Weights of a small transformer language model: RMSNorm before each block, biases.
Each number is 200 + 30 x the weight over its row's rms, rounded and kept within 0 to 999. Layers, rows and columns count from 0. The size before them is the row's rms in percent of the matrix's.

# layer 3 MLP gate, 1472x640, rms 0.0496, rows 512-514, columns 480-639
098,189,174,188,197,231,178,202,190,183,166,218,179,171,203,189,223,236,222,213,197,171,242,232,199,206,169,198,227,220,199,218,230,214,192,267,171,181,183,199,192,229,213,194,184,267,234,206,205,223,157,207,197,191,213,179,200,240,216,214,268,210,272,196,126,182,234,171,248,232,244,203,239,233,174,161,150,186,263,182,159,217,163,229,226,131,212,196,177,151,285,251,221,247,193,204,213,166,169,233,217,148,146,156,154,192,225,205,177,159,201,227,201,186,217,183,215,171,248,238,225,181,244,195,173,169,197,217,221,218,232,219,203,213,179,161,159,230,232,186,198,174,218,197,159,165,205,175,231,137,209,210,239,207,180,174,188,217,195,125,228
098,158,211,183,185,191,196,175,175,267,205,236,230,120,186,198,225,195,253,231,165,221,173,220,211,223,195,235,259,229,204,210,225,200,164,222,162,212,165,169,197,184,174,232,275,242,211,218,215,219,166,207,182,182,217,133,202,173,251,147,233,185,206,251,174,191,202,193,253,228,155,182,194,233,217,157,220,179,262,202,247,226,251,221,236,194,225,216,171,167,140,213,241,170,189,200,199,227,202,199,208,242,188,216,240,168,198,210,220,191,178,234,209,198,156,211,198,225,255,156,202,199,227,192,214,210,199,230,234,229,143,228,224,223,140,224,197,213,216,228,244,189,189,267,204,195,204,226,219,203,177,241,192,211,161,242,229,180,224,224,200
103,175,153,258,183,279,210,191,190,215,165,153,214,153,242,185,185,191,216,208,234,241,194,220,180,196,230,212,229,237,176,170,194,183,193,280,210,207,204,141,199,220,161,219,237,231,176,212,220,201,197,168,157,190,212,194,156,236,235,176,214,208,180,233,164,252,194,162,196,221,205,163,141,156,214,180,173,185,230,217,219,217,221,211,166,186,212,170,231,201,183,162,209,238,160,224,198,163,188,188,188,169,186,209,217,183,219,181,169,193,201,173,180,203,216,222,222,159,211,208,226,208,271,135,166,222,153,174,273,204,164,221,169,174,218,199,176,220,218,186,249,148,170,213,281,178,239,210,188,278,209,200,170,250,176,210,186,178,162,267,181
# layer 3 MLP up, 1472x640, rms 0.0463, rows 512-514, columns 480-639
099,244,204,141,144,201,193,231,209,190,179,247,192,184,307,241,228,189,225,168,160,166,197,241,217,174,262,231,198,180,159,166,206,165,190,151,229,202,219,166,205,234,232,202,224,179,264,219,239,248,214,189,157,268,226,223,199,186,160,234,162,198,195,268,236,178,199,220,186,186,170,185,240,236,196,193,206,190,151,140,229,139,201,192,213,228,207,204,179,199,190,150,212,197,197,146,269,152,207,242,114,202,180,222,149,189,223,259,156,211,199,147,224,221,179,211,180,215,191,234,196,189,195,202,217,218,186,158,188,240,241,165,209,194,227,148,235,230,210,202,184,174,224,191,193,218,200,213,248,178,238,205,238,177,164,169,224,174,208,162,171
099,211,159,191,198,213,166,188,184,175,275,197,209,217,201,171,259,203,203,195,202,193,235,206,234,200,203,235,184,182,189,175,248,197,144,205,194,178,152,142,179,209,238,153,188,146,235,224,262,200,188,235,242,225,187,158,217,184,187,194,135,189,209,186,187,253,182,262,186,182,204,192,217,270,168,166,205,251,187,202,176,221,217,244,203,212,170,139,238,187,182,196,137,197,222,207,211,186,269,247,182,192,162,248,181,215,206,164,160,180,223,168,188,214,217,219,185,191,192,211,244,207,224,229,203,189,241,200,242,198,136,181,149,171,204,205,170,176,210,148,146,187,198,187,169,208,254,224,179,161,152,216,219,218,170,186,200,219,199,237,244
101,259,198,183,181,195,186,109,186,167,181,186,206,189,222,189,233,210,243,172,181,182,125,139,219,286,233,206,163,207,232,195,254,222,196,219,233,197,162,224,148,173,186,222,222,151,191,147,237,98,198,195,175,215,251,194,176,252,234,212,218,179,181,191,195,162,181,209,238,177,234,205,207,193,200,144,191,232,205,254,246,200,194,201,211,169,233,207,147,197,167,255,232,278,181,183,225,181,174,185,222,152,227,209,206,229,179,181,185,191,230,212,229,244,155,189,176,228,163,204,181,224,217,199,226,219,233,204,198,231,158,172,249,173,235,200,191,216,217,217,201,165,265,211,196,246,186,194,221,157,142,228,186,193,197,220,244,231,174,181,159
# layer 3 MLP down (transposed), 1472x640, rms 0.0481, rows 512-514, columns 480-639
101,235,238,199,149,195,189,194,263,166,187,205,255,187,185,214,213,173,180,229,244,174,222,158,218,223,234,236,168,224,191,277,249,240,125,148,204,234,199,165,220,204,166,138,188,242,222,209,193,232,229,209,175,208,228,216,225,224,208,192,230,283,233,257,229,177,214,146,176,222,228,207,175,184,188,158,203,224,231,208,246,188,186,155,206,201,133,162,224,216,237,162,244,219,217,196,222,211,194,262,239,237,255,225,191,238,166,240,214,176,234,148,221,198,159,235,195,152,189,226,228,174,173,208,172,210,234,231,212,221,188,200,244,233,215,225,179,163,244,244,203,155,152,192,175,207,200,204,193,188,212,156,190,202,199,207,174,200,230,205,196
098,215,247,193,212,169,149,212,181,143,169,152,208,199,198,176,260,208,239,190,175,202,151,194,202,207,258,203,193,195,202,271,203,182,220,164,198,234,197,190,174,253,171,188,184,200,173,210,164,252,191,209,232,174,212,197,195,206,175,159,190,186,201,227,179,193,219,167,175,183,202,232,236,167,193,223,196,200,217,239,210,217,196,162,172,173,240,168,233,276,207,206,196,206,238,226,154,198,171,200,255,104,155,166,233,183,180,216,188,221,221,240,226,171,216,145,160,174,200,204,175,223,247,178,202,236,176,179,212,220,252,198,227,215,211,232,235,202,222,195,223,233,229,177,228,177,163,133,196,211,195,179,182,274,150,196,166,229,247,162,206
103,185,178,189,198,258,229,239,181,202,185,225,204,178,188,208,180,170,206,193,191,226,184,171,200,220,193,191,199,197,192,190,243,258,201,230,192,188,188,210,195,186,164,183,188,215,158,225,210,218,192,210,197,273,179,168,200,202,204,175,171,260,202,216,178,278,224,215,196,215,193,211,193,219,233,199,196,178,223,268,205,228,206,176,224,173,210,161,199,228,205,230,191,203,190,263,204,214,152,252,236,198,193,218,178,176,171,182,191,204,211,137,227,187,175,193,157,240,221,161,182,213,224,211,165,205,153,217,202,190,189,166,189,216,181,191,177,221,204,159,203,200,141,225,154,208,231,200,166,254,147,214,216,164,106,222,222,166,238,228,200